config.toml
n_layer = 10
d_model = 256
n_head = 4
n_kv_head = 4
head_dim = 64
d_mlp = 1024
vocab_size = 3979
activation = "squared_relu"
norm = "layernorm"
norm_place = "pre"
norm_eps = 1e-06
positions = "rope"
rope_base = 1020.0
rope_fraction = 0.5
qk_norm = true
attn_scale = 0.125
bias = "none"
tie_embeddings = "early"
parallel_block = false
extras = ["some layers without attention", "local attention windows", "value residuals", "a smear gate", "an embedding shortcut", "capped logits"]
init = "trunc"
init_std_qkv = 0.0431
init_std_o = 0.0431
init_std_up = 0.0431
init_std_down = 0.0
optimizer = "adamw"
lr = 0.00148
lr_mult_qkv = 0.7
beta1 = 0.9
beta2 = 0.99
lr_head = 0.0112
warmup_steps = 200
schedule = "wsd"
decay_fraction = 0.634
decay_shape = "linear"
final_lr_fraction = 0.0
batch_tokens = 32768
seq_len = 2048
doc_mask = true
train_tokens = 232700000
steps = 7102
dataset = "wikipedia_en"
Each number is 128 + 32 x the weight over its row's rms, rounded and kept within 0 to 255. Layers, rows and columns count from 0. Numbers have three digits each. The size before them is the row's rms in percent of the matrix's.

# down: layer 6 MLP down (transposed), 1024x256, rms 0.0811, rows 757-783, columns 0-255
# up: layer 6 MLP up, 1024x256, rms 0.0941, rows 758-784, columns 0-255
down757 092:158114136061090136162106112091149138168132159137105172161144076163186094152121176115119151131115195125115055113169115089128131098092065136113092124130146091094152092108088140114159131121113128132117118107130124149092096134073161114087115138104129126205178091121082143162166112124096098076116164118106173134093125099149109165164170132080148139093132125121134128144118153094142071099173152191131079130165217131126097140136138131180187146104109113197056115154150146087048117188114103192078102124188136170079120081158105137148149101184109180159147157078121151176202132145112107114120090107163091150114104094161093145123076161129152135172137083169166070150147096125113131177142140113155113141175146122148110140080118134090121129080172094175069089074113140128185109130148142
up758 091:138114167123138134164085148079112090139097169118159093144114146066132143133098074114196121134129152135095129102061128151099192115128077138132149136095126144093103133151116092132103099092050101191130116108184163131133111124124093107134165087198100133127101112127136084106163127179089120120156095100131146131079189131139107058133123143088081135099123119099141127155128120143121113181211155080098126184156133167071102153181097196159145193150145107162167187068139111164136137135110108119168155143092116125141147122135181111138097136087166167101152142149100154134083163059166126171078157186135146139139111112120142152111150119101109131097174095120128115116093096181153118166107157134096078109094111093138134148095133118173185107122134187080148125085169048161127175116245078
down758 093:148111105136117136134180119148119188123190091124140116124116137167111157132140161153113136129107111102127157177212102057173051097135127109089083124154129090141138120122164199145141162158159118125134116123105119148163132112141115115102122131065126143147166159147132183129121118144127133170168169209109100093206081136122161166089125167208144115153158109151114118133137124126118117077073069128130150055159099120143157089061159086112084049112135116114104061159106128110126093151159173138074135111165146119083102149105074148148151129140103104142059155134136104132131110181074121071116062092169109141136158114150161105141114102187131092135080180105096124163154157082138128114151108150214199085176132139100137116157133091126097129114111131148146147169141197097122083189066134
up759 103:140172112134110160111132121151128114039098179174104160136096146155155142140104085146119134085090201160173083150152055107174131113183130129174099119089103094120140194132132161113095131166068136155141138102105170102138170153135095096153180097073169111135187138124140107127120119115090053165095198115092085122096045124108158135117103133101180105147165104130145078157128045105070100090097096155115082070163094122104116086153122174119110084093137182155145122109116168120152106179097164159146175133087143162107080086124160133125133154169116050105120057146120097139096169118133093175116137150160132148134156147159133155148124096129145115135155177184111103129095105097139115095096155157142172145113178119131101165131144073210164118144123160135149172186147128126185133155114151
down759 101:171128086189167114090154145126097156138096161117079159096147099107162161092131139119128092131161070150107134128142126148130035146079120167152142187096143163093153147080049127076128120148176125159134108145115128153075145116150088179136147123109157132097149090162090095110126143117175101130117101098156144172132111149154209121130089179123131118087119131134211133108081134092159160145128146169157139183126109053073103091074156156114070126196057168166168127101123168095105162149140204070120195174159124105141135130155127202133149041109135095077123127134150091095120125086175150154099190109108101135123130143101164136133110097170074092141135129122141158169139108145128056128132131151159092125080124086113182160129082125121190107148094173102127118120128110107128084105150137
up760 115:134151131183116138085097168165120156106146120131186124128115147075124105127146154186173113119100131187082142079147103132126177117166103167121191093134122107120116137112108187181125113064152134119144098156144179114185185090110119184123136108123127078109090159137189128122102095134150109150147154155162138124084190171150126126139167164129113106163115036129072161152114151069073132124118091120094119144113122072142103066082156180025114092161095112156087169149140085146124117154065110140114092166120124170148143084130090097195115087096105168110088095137143122140118114138074127133134061114152160120148132085122185148116186049126136151182168193143155126157159152126123122054111143104126093074099172145131145176162158157138118111109101189121111122098139103125186100094133156
down760 111:112164133087134149095164096163146024119136140092088134119123127109116133127098110166099155151159143099121118150095061083112117108092157083102137105097111164121100133171067112089166189145128176093084103158154106132078140077095100106144130111123104135142145152174141091098198144150105133101156214201137108111155093098116166111054134136164119115149153125174197146148126103145099105129141065060173112112181110089172098099104116098167131124186068137169192146146106143096125203132127191115118097168132099136147120114159195121119144094109189092106128123139123146121125139069153131078132137127116074098125200156118110145181091100168112154124166176117110156125151174144160112147175137092169135136091163165086068104152140127146133081202099110116124137088129118134117170193084120
up761 099:104118151087081171084109102158121147078164050135134081192115193091124150101134165122121145141104168101127183163160066112158121122092157160159063170087140116132065168098170149178132085155109135144172151106082156150128124149100118134079131073135148073162041145094172104078155129183124097174131086169054101127141126177141115132150126125130116117066136144126163164125124171079134115137131178129130163089157170107144170143136159158070140109130168134130149149122141118116132142153132143160113119111134093213157046140054078132128129078146114117169099158152114108157132098137130089102082105159128167053135151185107115054092192091164101191116151169125114140079144157091113128090138131127143084123114107113138103117139104118154067109163133107169107136141153118131096135137127206
down761 098:101133188130143115162144153164113094069123146082132164135146154170141103154161068086177135099112117165095067073147080159087112147125162136184194053120119165168155107134133158094076170106092145155112105112121120169118150087157096183193122092185099128131169149117098185115161098098126162134060165098149135103132123143063036170163174125133119085119136120128167139129049101144056122120123104133169118148174161134103121150175122117104178102114102070124163117097143109108119076160150081106126072183099147095136113163143108105125106163132136117133198113114129142125102115121171135170165109161067189193145110095145108095116097086110183118122175122112117190140082112146139176089110165162130104188115142097142071100098127083151123125153103142145116125166190115127163141134086114
up762 110:103118142153120139102181155173091154125159163151162177131156131126098143083132134120117080160146144082130127146161071097142103112177146099082139140106100146098070147102122154196100133094146141219140142109158087172112106108121057134155074124117143142105113134077141090158104121189133096139156180107107108121107120117119120162118121089143096185160172147166133217146121085052154162109149100117169058096111176121117185102158129146136100071165165133173105120124136059205145123067120126125134096156169056079072134113104118139108055107125059093102114092116174136171161129092133187156089127075093129126169104134151099109156155113138092118167129171147065151077123145084154179081083120153121130111111109148139186177161127104163113121118134126133128137105129173121158103084126197
down762 105:124139149132066093137151125088096138144107201114168158148139135151098145093143151085126140164063148172099151096129116099063180134107096120135092153131116171116087142146104109087167106145055093123128060124113058055157081107142078065136111077159128113129164138175138119111083158112121114109101072068175127157133132127098134086155061108097080116146140109141170126142126088146189156178132128097134116208143134142077097123133124135191150134090081116134180149161132148139096116104113186163163086178098082147122160058117151128135083137131146132165134094132183138176187097170157141143086132116132100116158160106165131163140134197155120128128173147138109143097165175165124185080111108078124053168161155136165151138163152157082131115120158139158134181149083077063129156107090107
up763 118:146122149136118090134155108158137133140087115070181098175153132121157197074127147073146173111043108110115117117127154142179118102139120113161076116081121159169154153178071162146124110107119133128108055091106109151168090180120147100087167135215074136148151113125118102115054163195132143166137109139100136113153128189153173117112126129117184073086126136056136182144094141106152107100160147111086151109188075133176185114118154134074123143124165126103158102134176102130167076081107131148130097083106134093160098150041112039175147145140154118098117150182096124091076144152120108129117117135117110157147121174092158100149133113160117153149092160157088158141161157144138146123067080181126153131082150164164157189131139168137060154106172109132113130131177129064124122118118143
down763 112:120147127051127145149130110126058121097141110124075106137156183152115106156114092154131105093140141102128119163153153108112163122098167134200139150114140112160101082139075100096172142146144124160136107087153170134156162142154158136090136083162109121156083156157184090173152145106073157118127128121147140112149202189151100129121144110126122065162143197127182082161090100122132127120143154132146084084147090136128136161082153136123113142144153124141124144180074155154202084094060136146168096127122077067094149051122125121106114074195202153059154133119114160122156124037114108148137120089141068098117124129113210111166074078149127141147143183162065173172076145160093110134111166124116106110098132122127162129163159090075132142136150089096128171143137159093160156152128048
up764 108:151067111097105118114082158138165142066154071134126137107074144177116124174151116052121094137088127102185098112157112127134062122124112130116080143099126131149148110166102148113119093097113172148146125080207138124161061156057133123160173120222142132189179181109094124127083136115115124075165159114197144144130165110186173103157072094087164113113154165141120129119147150169163085094171120139129144089117104108125149021070135132142130141120166130128193150143175067120145136073126142148153130096140138111137137132092098140142122133138166092122148116100116119140087120109112141112171155093142100090153074137182159098169088089122118226128148066175115071121095110141132148098153163052157121155114171132165106140189202148137102111133152125131133121116125091143119131104174114
down764 107:195120140100088108116134115129111181153081108126113147184168139175120135149212115066130125100126168161154090104177163109085123148138094116062108143119112047119183095156128105116077113157183113134074124137101092080156087124171141059170113183164100134143121093094149159146134135057192079178147066032171117161136196125118084120148062117147129093103126139139150127179126081117082125151117114122133121159128142141183155114131130160117178170093096140050143167123192139140098094140110122151130136118139183107078144130135161110069142172117125058108183109103158131082091134154128107164163115084119120169146126094134112142138117112142125168121082069101112097122149132160120173161121149184187141075143093137131111103101102129139104123143159132147133157182152165126132213129114138
up765 104:147143116132142136167138110127148181098100130176140014139097127109120133091158153164127152148093129148131145146152094104188121096163144104051141117149165122133086143084115113105158089162144078071108148119163142119115121176166135084081146105112127166092104122162125110074149139138132066105186177143090126096124143157130158140092148139175184143144087073122141075193127113123118122092148170164197130051099114154104151103126111150103107127111095141118159139136175067128214120085097089112188063132140154130168073196171185068162166116129102165137094079118137126113135096140196110141153112148214129148123100164141174126118087144099133112153142151121099145094082128086135186077126101151130134110110209146181143090108148116081126106080134098119166082122138129120166095154158162
down765 100:112151167178147101083088108184089124160138137180080055099173135145140096158164119124088091100067149135097172168123141158145078106116167170163150092154159142104116115046077128128133138167126105177148088194147123068086139130110107122120152124155126112089153142184135161095130125136114080128090127183162086122091182128151143132147108154068127154129101096168132113084102149137075176153111097105118143118136080106129111109131080153072167125127081136102084173137173123158173159057204078097132141102134155154122160112187175102140169161196158084146165117124115105074120127088103170163107149137096107151181161165151088079173115175140168140182123107115129123159118103176066141072128141123194100113119117068112182158121152196101112114113142139100127138091113074114162126101102148
up766 108:111150129149056125200152141138104101110148147145154127156156107106118110163129106118157094130111106112141081088082151066078124073094175157142128020111142136148130186095109156193101092102152137142144174161130132156122099111055122185132073097131144121143154153150146133080126105133160145133123111154129131123089143079127167138160089166079118131121106118124138117123152143122049105095165135116215156168186057148104195123169201124156093165072115127152179116111169162112156061102163121099086145172118120138097149087106114052172143113093126177095150095132110164087101124090133064129089128154104150156148173128139110086085134148111171140213184131159130174162101127106143119074106133109173103112127128146125102089157112169118146141122124069170186103138150188114173111118135141
down766 107:087121144046107086116141133140131113103143115170181113211139057131142150165086133119118104157129128200083125153170064120132159111158175133124138160134174126141147125119100103067066156132112094155124136106074175083098180188170113106127108137151149128196125107111117102126128147115100120104153087111114160199137080116184099122193115104107086139123107138181098190101146130091073097135101124164145187087096052151145107169087175097141150118153135111119095108142134186142110169101132118135155143098135118081119169146158141158073234132109136042075109175179156104095125114099087143142144111088100095158126166148070162178082161097173071100148131153113105151155156149096086164155130134179145151139110116165079129114143118123144153137097142156099164130140089118121079126145118085
up767 113:161091142199118121150167095119108129062128090113138117119103144131124180142128124156143085120115179131068104077069105097127110092111136158171125157155218133132104120137152180123145075158117064116151091118141156131160013091090124064131097122119099106094103127170150138154091137123106105098153178115127179146136101172172118074095174182160129128112132116110098161129186140095091092128081134096166060195081080108155198107065093099118104118097137109123134152110147219162135109149099053158153136113111116118109089165158095127156163146111134141146122170082127119114122153151175107107099094149191132119146127162133149116126140179100106078173088138108106068080170143162125153075125079164136152127111113106112118123126146142112081149149136113095156145183165163179176138093105188
down767 108:134115165131115116148123127165172165125149126150062119102124117133089127167103130137123074134162171104141073119155130133076221109152135158147136161132076137174147147121114113100095118147079146127126095134159167113053123098127123111103163042091165107146152191102073148096110164135166182125136101096097083161101105133122071174129112135138167053190135108142170165124082108140160188119153141135175078163092148149100170069080130109090096104160107174152120100125170163172095150123106137149066145101128151149111121121158148140074134138116149144103094051105080091131126119116152133135126133122081057178087162108175126158091088164177165107122165142129123218102122114169139135120169166168122204153112181127158123158108189079137106130051108140122110117117070123069140125105156155
up768 088:091040130126131135134127180125073144122124140119142101204157153111096173113154130094126145121170155120115192145125079168087159097104127106164068082095159078074145138115115130111159104092129118140130081098154097147131101133124115102134123136123121154136144154099128069102124183118071112121086198135115133170139130102184105104127181122160118152064157147063141150111228079145088132114138138113186099200138136165090109130104140169136136120077135111160126107105143140141108117168110102072168065094142132089089044139202134086118123143091101113116196142148126205096133156111146172186148147167168055161155091153143139104111123170154104100133169131143125182136114116095144099150055144127114201135111148065151133097136113133150160155153099132135114120085126116158154063184163090
down768 091:206142083172108117149135103154146127083198098115132083105048147124078125134109167123095108124111149117138056121140130104182149159122190135137169117167144134190132124162117103118112130163095111134128119179149092098158120188140093122135120076182160075142041112069096107122180127135126166178162094146074145146114108160076172176175072131090131127149105124126153140153065129094102106073125180155070135090119114158124155105097160150117126124177152211129135146153159098136119126101116145168078138149101153135143149156090101142168120073135135121148140156168131106135150086169129118084069128121073174090089118091160171150151146044101152083068083145136023119143182112164137125071171148122142116125150154171138128118148133090148116164163152099162124119071100125110107172129128143
up769 116:116132195161100184155111155131141108113068116178159144151123146169144137094162108145112167158085136143140129127116147090160130157205128123152105143083100188122119249155089142155122113170102121104104096144149138096121063128158098129093108090172161142150083127109129143100118092140126065095129137145124115102075136095132120118159140104150158102131100094102151121113102138127100110065159140135145128189105078154128138078146129162138124154129131135133141156132170081139131079174057131133124139110122096121130070150065106144124098119132117080122154116203141161092045126059132089113128082183097160194200149108131161119118173118156093064112187143134110129158160112121152089132150157160120146103107138135171143213162137098191088091063205163131165048146144124107159173089159129
down769 111:141071130091108107075104133122179092140104140137125128101121153091159158095113115203172164156098142096150153120183115105130213109128103146123150148109102174114094146140112128099121132196220163115074158139176154095166121092190190129107074160121143125085103180092146121072185123174151155090150124111140179094116090126112082136093083080169106119093161135142122164114061170125107123103156125134158156121104118072172130119071068110167126080158131120184177141132156133143085103101137119092138159122079079102106160149120147190174122142102098124182135067110154072129127123129073117078166115097138183126126147112160166150145118093128109110104164134112117091121027153166135087112144089139131113126081125119171148153124099185099139143157176148096211181101158098108130154118145102
up770 109:178132106112126178143060151122110187178146110104146159156104168171094131136126151126176132077105113122126116169077120087155174115153124150150101120067118109193104140190071135105077122151144142150120106146180157151100100148151114131099128095092106147125089122234136166136086131114137165158108135193124140138145163085146115110045113187081139104147121090093118129203131070118096140060171133081101143165130161119103072076164132088195119166160185180155140074089133138150121157194044186074105097097093169118101172088078147171154121182127174128146184115142101130130133143146114102133165106143155106096135145133206147086108121128132142128146120168134110107108110136097107154135138131126139187082112109146128124152177191123198138125105107127105111136191137125118152149116137148
down770 111:199101059101087158148123157135123145159160148117115047063168154141122116072128109146140071092197049092174078146118084121142158171078094141092131145082136098112162160124093105111171139113183166097102142190080097171114159156183171148125124111091134181104149125140095144118111119155139105157140094160136094162150085111108064169095120081126125143150105148171137074183126156043172173129161126120151136127137147135103156125144101100082063138106157137136150145133116116159085132158130112173142106126127078106153167126084118150102158148057173110167149115143075127120121101163168120069111105132113168113102132155174177154104128189128180119102091178149129116111134179085136131128163203124092081125088134112091150161083157135123145110098097139092091195100134168091181117158166140
up771 098:089064090120102168104149185089177151141164069158120140187127166077141126111113141092152057192079119120162170067131102122184134104139100127100154147160126160122117156165121121116129142127103167166129120159151149157095165150091083097120166098098156068176071094101111143108146045135108129140184115175112144168130137163204112194131099114162092166136146089089070202140107120099158082055120130119178037151069116116107161144133182177077096136149131132100143128145134103089154145130088119106099111065106111075148139134154075129125134128160092135140061105133112165195132104142143129123130116133127110209153125146125161119167147150138199106130157121104113096088157132100092128105115102140205110157120124149215137152135141139134142141105131141104126129161114126095138107111112202
down771 099:150109128129129066207150156071129133160172172162164131123150108133112094159120084171129108158126126192096153141085109124120049155143125086110159119133153077133096132087098180130086111124125121146087169099160133048047134182134115142145168139132088126054144172150136128120123185131122139124098089131144152109099071127131176134154103051109120119129168104177145142145139137154093077144144144170141124117080142141118121170140123151106151143130160169154102128135097132120050162146196142147147160188100104118164115137168160119096133079131136151073155111102066158089127092204155138130143107093130090144120209106154145171176142132072095140165084149078109172132131080079108114136133113096157114075155158125122098161057130091091100118083117098090189125133124182224141113097097122
up772 092:182110136100138135133182161221106154156159136080113156130089205114157132131103149124099091183113143180144093131148094132150131118143163189091081173118112099083089136137093142159149106100127106142080103186152154152147077149121124128128138124125099148183115094193193179127141110179128131110140146127080143180128156075119157176088157097143143092098163105177139161153129088088167156095124110109136156165118122063112186105087117120102096144140126063111114122106141155180189068117149173117180116101111085143066142116148100154088111138133099138173149133121112088152127079086131058139125135147078165111135019115148153082083082134144195168069146117099103105113090083127142138097094080115111111151138129121126132144140154097134087180157097123079178090166161157129140203143150124
down772 094:124109121168137130175188069219130179127144112178130121099157119113141148061091110124092106109150110113153105112103159150173131120107159136108076128148118114135037111159111110056147099146079114133132118144105112106172066087103150086091140144104191158139086132111115101159123082162113042134194114142112089141109114130102052067055192119176089103145124096161153124138198177117079138145125118141156106156115054106089145101156143099093123116140184141075162124090141102142121149116157130097138086177175146132096133092109178171107128087106101115180138113171198158090124127153125132126089123148051152150114158093134203118126115167138144095131164134115090182133192176140110168134167146147066144122160154173119112139111116158146110114133180145065148141133128127101147110170149109
up773 087:145096129153120176115143177119091166145155084103149135087092158066118123146089125152160141144095118159146184122085102155119135101131144145096140097126072122078114121179105106113141136085083131137182094135134111196070118060127066169174170103131134168097064159091129167122089168136093160095149132079204115165118096098130102150123118044107169171110152173135103126106093131150107108139158123142149123179085146084095138069088131170134097114147150128172134168148120148094161113157104113188138181140084142125073097153102153075114106129165131090122139136104116102126111069111095058177121122155139151198131137155172123102079123125147130118179108153183159098090078170088165175152159115100074095082078144071145150146115153107142117138074212167179118151110162096132098071125148091
down773 090:122108081123145157132092066064131133148116098137171113148140163103123109147182083140103120172118153157095147133145153206178191161107125101079151158156148090077158099093144101114148202143146067075171156167095189140099120122162131075134148156141111155115193135121167033122164145131137095126130142160092114087151133143160135128128139083142120127155133148123099165075114101092111109183120181119144137112084094160196114092145059131088090145081151132082103108156093123125148154106158122144173115129122127130149157136122100194127137079128129147133154145128148101106094150118091162091090098128140131147153172104160123169177073157146120111107143107166146203161122131113118037174130133147036098097208109114189176110095105132082131154138084103128101121129123168071095154102061083
up774 101:112088076130107176120122153125129156140207127104109117121113121196081123101164130115135123122086155106151130147142105145140125111160215159147143119154119104194100120203062170110082083136159134153153106175172160104190140151071130121090122139156125143134111142110179108120078120154122114113177161114159108207090207175104128129139148180125080152122128127126078134114145140093127118125130125139107111137128082098170163124121078179156111091104156138085109179186195168210110092138141139108168152199151141105056137145087079101109160116091120147136133101087127134166141098107123122133076142183174151101078152130165178136065122114135141086159096129146143178151133113132147108136071103146097089105111094087146153191058157103153102064099211138134088090106133078151132103132151108
down774 100:124120111118103143090108155156158134072117125152102156110174104128144101226082145110164103157091106179081124149123080176171135114131146072134105118124137108132063110112105049110165151126138142167122114087098127102088145136090147127124113123110037131130142097152100137132114178143149178093181116161143159099147064128118157124122168169157130115080085149141122096102100127127181098149178136169169152106166148080108104143149133127159141096135114161125140142143124169127126125140203162180118173119182085081107105119127113091177054134144079082163114109076087179166107111145070107172092165172165119110097169166093124086125121112174206075108079140141181164108138118115123105130145143098091112189108183167165134146107107188098101127091165133144049135146146139164096112109116032
up775 090:072081115145138139145109133097088176108172106102113080129176109180118143122140133115161119036126140137162113121156068063130113162166155159115082153126148125093169113159118188118162086171103114110149134122156101148176088112112126151162152148095109136161176145161122131132096125075120100091132143109077139144175138126176167104147131183150116148096116105171064149133150107100071110152156115117104096151168116105090159172170119116156094129152149149144126090181174161136103086134084173158075127084116163143097068129116118129213187085111109079161190134066105150090094130111102186129156125150160079138119084206100126060086148120130101163138127113124099081117164110100182160079138102104140107039115153131082120159142169135091075141088118128187160085102074099156122131177160097
down775 094:112143129090117128173103102105156100131072146146171118102109118213119094156131208174085151100130154108130109126137168042131145160160105143186163134073172117095141157068147083095121174108120163041121111130199096113182098121126146141134100115131108115135120129145123099102119147152176091156157123072133097145095164172127156102107125174132158166156077106160141118116077132101073113186128176171076080082079163126151090146155179125171138132128133116087124114152160145147081077105087173115122126144147105116167176103206046119139171141151147187206167115111130110086119103094133151171105117142160074141078126084124135160087061151124161095111145093114143073177132118087099116151124167144097103075197120102125120147093146118104129131088114187166156149132125149104103109151161141
up776 110:104140144181161115128144126147084109117158115145145070186100070178045091151087143158122107124116149104123121095145124136128051119215101149082132080154146084112119165177102112163125089179188151118097123091154109112137128163090104136086186110100097134153114119170107121104107051123075127117140141111125088163089191093150165141106145156126158107161124118071162121153148099146141118132133156163150154171119136088162174124134122178184161155071124158145145161105199125161189171099108129138149160123150112132130103120137155111117158106110070144094088072173072115087096114060113133088135136130074148132140118216127148161148148124079116120144133166158138110125053121128205089094146106100108144117108151168182147145119085158106159140101061124092122103124116073155184203149178163
down776 107:092130103168128090174098124129138164114121122098109069131079081120139133111128171118089112114151097171196115132071185148066108162123088127129136125124139174142093104178094150093124103141126046127110097142136164119106097089144128187157067138122108162151132182150089102110115087130182151120117088167107089132066137095179156105140167135114058113104149162089109065117157129122116133098145166140110065190134109155152093124138183118129121182142123146125147096033202101154068132161157130175102137135180143126129132164143118128111186152128096108063175135167053134114092082127110133093181168130111145160141170128070079194153125119174125053148206132174114146164104147145158066114141139135108109126112155099122157116105180140138111163094124135125123167131121136104139165215113102
up777 096:137160113105141132098130183125146130115181126091147159153057158151148198150137105136144140149113129134147122164162145063220092125154105144127165131177128175213081120171061090111125024080102096131116122184129087109134102089074103125108087079170085114111198096106096176119078061096124169137112153126158134100147124114158166128086128101112137146108085090135093083113092114078085114126170163148189096161132132101104179117147098109094119130168192179150147152206124143151100123106074168091122127164064145123141128120128125119130154129091117138142105113145154128155095087119135105118080148130117087158125128113148106065098048083086094155140106130159176114160135126128183173122129114107157111069132157105156202147171108099136148105125100136124156083131117094172160111180130103
down777 097:196120108085166163095053108130084132153112109134082136135180180204147086188164137161076106126192087139042142092082165099129126162133150195155128082137119132130100128132085082127117136154149082128094155075131119153140107143103096109176096075139123154069078136093045109140119146101094158142099124105135113113078146136134158189173102149122098122097148123143150070096109102123159138149153183154125140170115142151115123109192124121146133182133120083110109171096153144150081143145145187082163135151161118115143130157152112094146171119109113156225183148146132031148166080104126149187123069075097154120077145135082101122137118092162134133105119122165168135166136130132117128127146136162155133084179133169164143086110146066152138071084093124115118163144124148132109154082113080
up778 107:179126148136094109097100115105115169157125069104128135147108107071131115136141152108182106111112114160105152150122123140141133142088161113141141141091177109161101116110103140139145069098078127138151164102137119167102111108099129156141176101120083177199143113125131100164145088102097152146130128093112084112086118028150123132122131130140132083118097208098133147124119143123076097128179121126227130122117159102145132044105114149101104203107182139109180157195127164110101114165120148192106104139122137142101109081108045153119163152166120128131118113179088103126153120132087167107093100154141050132150138099153147086160106116142148123130126186204127152113141153150095205153083019186134159145086145122181096116135095067119125159152058213113133103120171175107131120109120142
down778 106:136074154133155119098108152107167148166140076109123178203092117106067085117187141129097119080114143126047124083153186188164125134056079147165130106152134069120114139044164139091147137160116209133157144116166107140135113172132132085121144114089106121171123190128057140174123140168142142175110130147124094151168107123087122173092139132106126125156115134150131109066131106096117138095092169090124061113099202159161109089142086138130116159130117130108173073110130132074137134154107104147215181122154183180111073123144102089147083136096159186170114094075141088153101106132119084146137163137091113149134116099087128122134071114123152129112194155155113171121092132093085180120147096153142102119091117162159130108151157101156173182169130111075182127131111170105115175130142143
up779 096:123156182136169096158141188137130165138102103137122118156113116134118146099115165131155126091119172141108097099114158074117104143118095139114068114171137132157093117112159191138138105087137095147109084156183162122129191136126076122130104105191152098142072112133142152108162132206128087064209109118153131120113126071117150226153152095176075142130159107123087081072156107114122137100137090153145057116138140108130098132111180200197150121203126090179134158157121118167148077068166053147100100165165079144168078131121119157092145109088116112139147110120136163144091091084105172130133154164149100094136114128137101156129102069159096099098091090098129087134114111135151135098138139148236120097126107137114144210156174078140175126139145152099167153120147066127114148148145148
down779 095:153101182122118139117157065192084164147167117156119138162211071086118156141138088109192173109130115120126165108139143109167145130140101114095111129144132118148155169163041111124127106141113094128093172157103097126171120067097148124131109114124116107156118114158125160165133096091129072184087162134131110160144111135182091054100150158119124113113113146140176081146114122141066155177098140114118102139185194147065127132133136145087123054069149126154183123128114102142106112102059135091128123144128130143151113134233200094134116170141142118051087108134129164081050068127138131123095130123124129166113112159132165127110127115107118115130129158092210127099142120150156093138046160121075125161216169091184193112097120133153115141111126158124119105110124147185083125147169119
up780 078:174141096110114142130161136087146120168087153106102133108134133127104095152104091150126163161106151097139146168107092152144108139141158187098152112071220087117139154122127104108202096147130157097141153075105075097186088094089141164134163129154133116147169166137150161167161170156138132137130104112134146110153136147136106152132109148130122159125130119125199190153114137108126164149137149164080094082185083144125147119145120084180129168082135139161123150120086118164090149176087119129085127160154130115101099188162114141173140155111138093146188074139137094139059097059060087098110104119179123110185070092187167150134166106161097143154154145112033091153143142170069153159099159116101126104091104098101173078141150137182115077178156071153154061098042149173152131141122141
down780 082:165090141190119135124112151191147172102132105180125099134101113171133142104081148064139145115160078154089137168166159130195164125102120089124118167164066171189131048148136175120101182097124120127117172127158139159160110140146082152088149129100100107132116093155080140140119098167120103035135139135136110116151118120128137131072097083129133155143173161107085087145115091125118135090102132095129132168128168096169149116180125205043134124106153098068110100113144157134140134151166124093162088073176124136182117130075141126160145134116117094115107137173088209150134156165173102109217131180109103194131147106133071116095136098111170085147076101105132187086115111153121113141092146116101111140213150120191143139162122117174088119095107131064098146162104098097096100122152152
up781 088:121122087162092136106110230087120130159106127126178135117154139161126115140145160094089126139120133167102144139077072081120051152176153139096130133121114121112067111127151135145158132051129091166104135095169168131093064133097114160144142142119143143109090086140113156107155111176169110063149131073097130108146188063192144150126079177169148128118095128116132170146157128082115080117148117063165106118136177135098163103130130121095099161100112122159101150089123072131108112131137118109047148161165108128147059103149086131085131193107052064133132152139120176145144171115142115147075149131097153182117183101112130164148107136115158126131173154118122129081156173187172117158128094144156152169146181109092174151142110172168104148127069111100198100143131131147231190131134128
down781 092:115115185121167142172115143083118098164076143159112161126095161083082142159136106150159103145178124076157137156131159194109111157139146117129161136146154123131143145101087114115118113178137146124110122143111052118055090137100154103166164163158176152144223136123099143148110107123060102145113098088134143113113138206085099172132180133116133103122124110176120170145131114144076135131123082110137071145161110069136095135077140191145099037095109110139186165184137093107123163151181146160159136136117160087121115128097181166092133096148132127128191121127135125120090121121084173087088128107111140143132133132133051096108139110106129122140087132048066052103109120135148116124163138130099107149255125104103135146132131110128130126107142187131100107144135162120089114185142173
up782 092:097127089165119150089043122107086133097112136143139144092141134140123129132146126154134163071099188151168124104119069104100147111086132139074116097134110124112126130142088116076071088142070136090147071135140181162106160169141132159106168099102155123156159068130080189121141095109063131174125158177143133149122165166070134087108145098084174117118182089134140119151161167061103115125084157111154163114148150166159146115145122131176082106123159153147148142159088136143142106200116166150056094164107136147141116090117173186101102113122088062129078086174150198136120155129169173108110192143108146126187125163176138137063133140083172130167146113184157122068099108171158119111117121142151181135099171133153119123110153069179111121169127089185104135046155115136131100139159073
down782 095:145064140163176051095106104105134121128194092152156102079186163139159092107104114139172119126128132078120107085138071191088107123099116136139136119131104079151133179100163127122086113131103108068107135171138124144090101129137089161084106097123130122124122154110103108130185162131138088102181152212160150178156149129112165148100120100063147075154122117136145147051131151110102105150084132181120141108056194130135113166148157113155133177200085158111127089132129157113107089181146096134170149102109162085166060062172150106199132076129110120193088162133169139127128154087157064167117129116140158145132124121168083084182114149175144176104190102126105137124110142185127093165099132101118104153124142184151124065122160130180149090185138082130113101135131130090121084140121135
up783 114:142133101160113146099108151147142140130187116147109173136107143091128132128178136067172078079103165155151123095131084131117110094085169127178118086112171110144087109107119133080169107123083139175119116118113205100134127162133124140108117135174103100129092090149155038083153080169130098075178174143143080108126102161111154115150102144170167169143116112099142092126100148088109093128167173151130124200113160094138109095140157131103121093123093095141117185088083095122122119110100109174110075195126123052109128090081083144138146125109101138146135123085053134132071117112067103153165124144132163174125167127127170178145155116133167136161141116172144080135105160126187132178019101087101159090104155120196114193150110140117132177148123158145160143102168108176107151168214088
down783 111:165147128136147163096126141082158071082107008117129146193123104126077101139133075175140129092135120145142160097083148135064121187141120115100120151171121149153125123143164114141079112142115158123116153182139104144127098144089087100129199095110054142178121099152122092118117175142174173119147151146138118107124084095044167076151154158086073116128145169156138109126078202118122100124100132089117133115115157122121147094163152139101133141156129082103067168159104104107126182119090160109164150064178134145159113100136153124128126122131134123179120162130146153088173131103113130127095131066153112093156131084116122100145125136133162079149109230185105178197153109130098157120122101129145132135025172200094157162218133111095134121113110099134141098098136160115115103154122184
up784 096:156065188112062117123138119070141132079129156134120109172150085119089151085102084046135171145130133091161135134104170089127116045070222146144104088105145173140094165127132101132122146152181161090155123136158141112172127099091157133085110106133090142143117106166145113099126122063106104130153101159073138137106145119149193154119163120162123149146115117138178142144131168085137141107157079111132080123101150145156189104147102069160142178122180166081130147150176132120089159189134154119084148132159116115087154105183153110123177117073072071057108098118117182134108141084153161124074092114138130148146103123135095109163121115103131105161161150119119165140118173129126143076091107132144138214132209157124144130180125164160094151077128140076146169146084137161143108097220136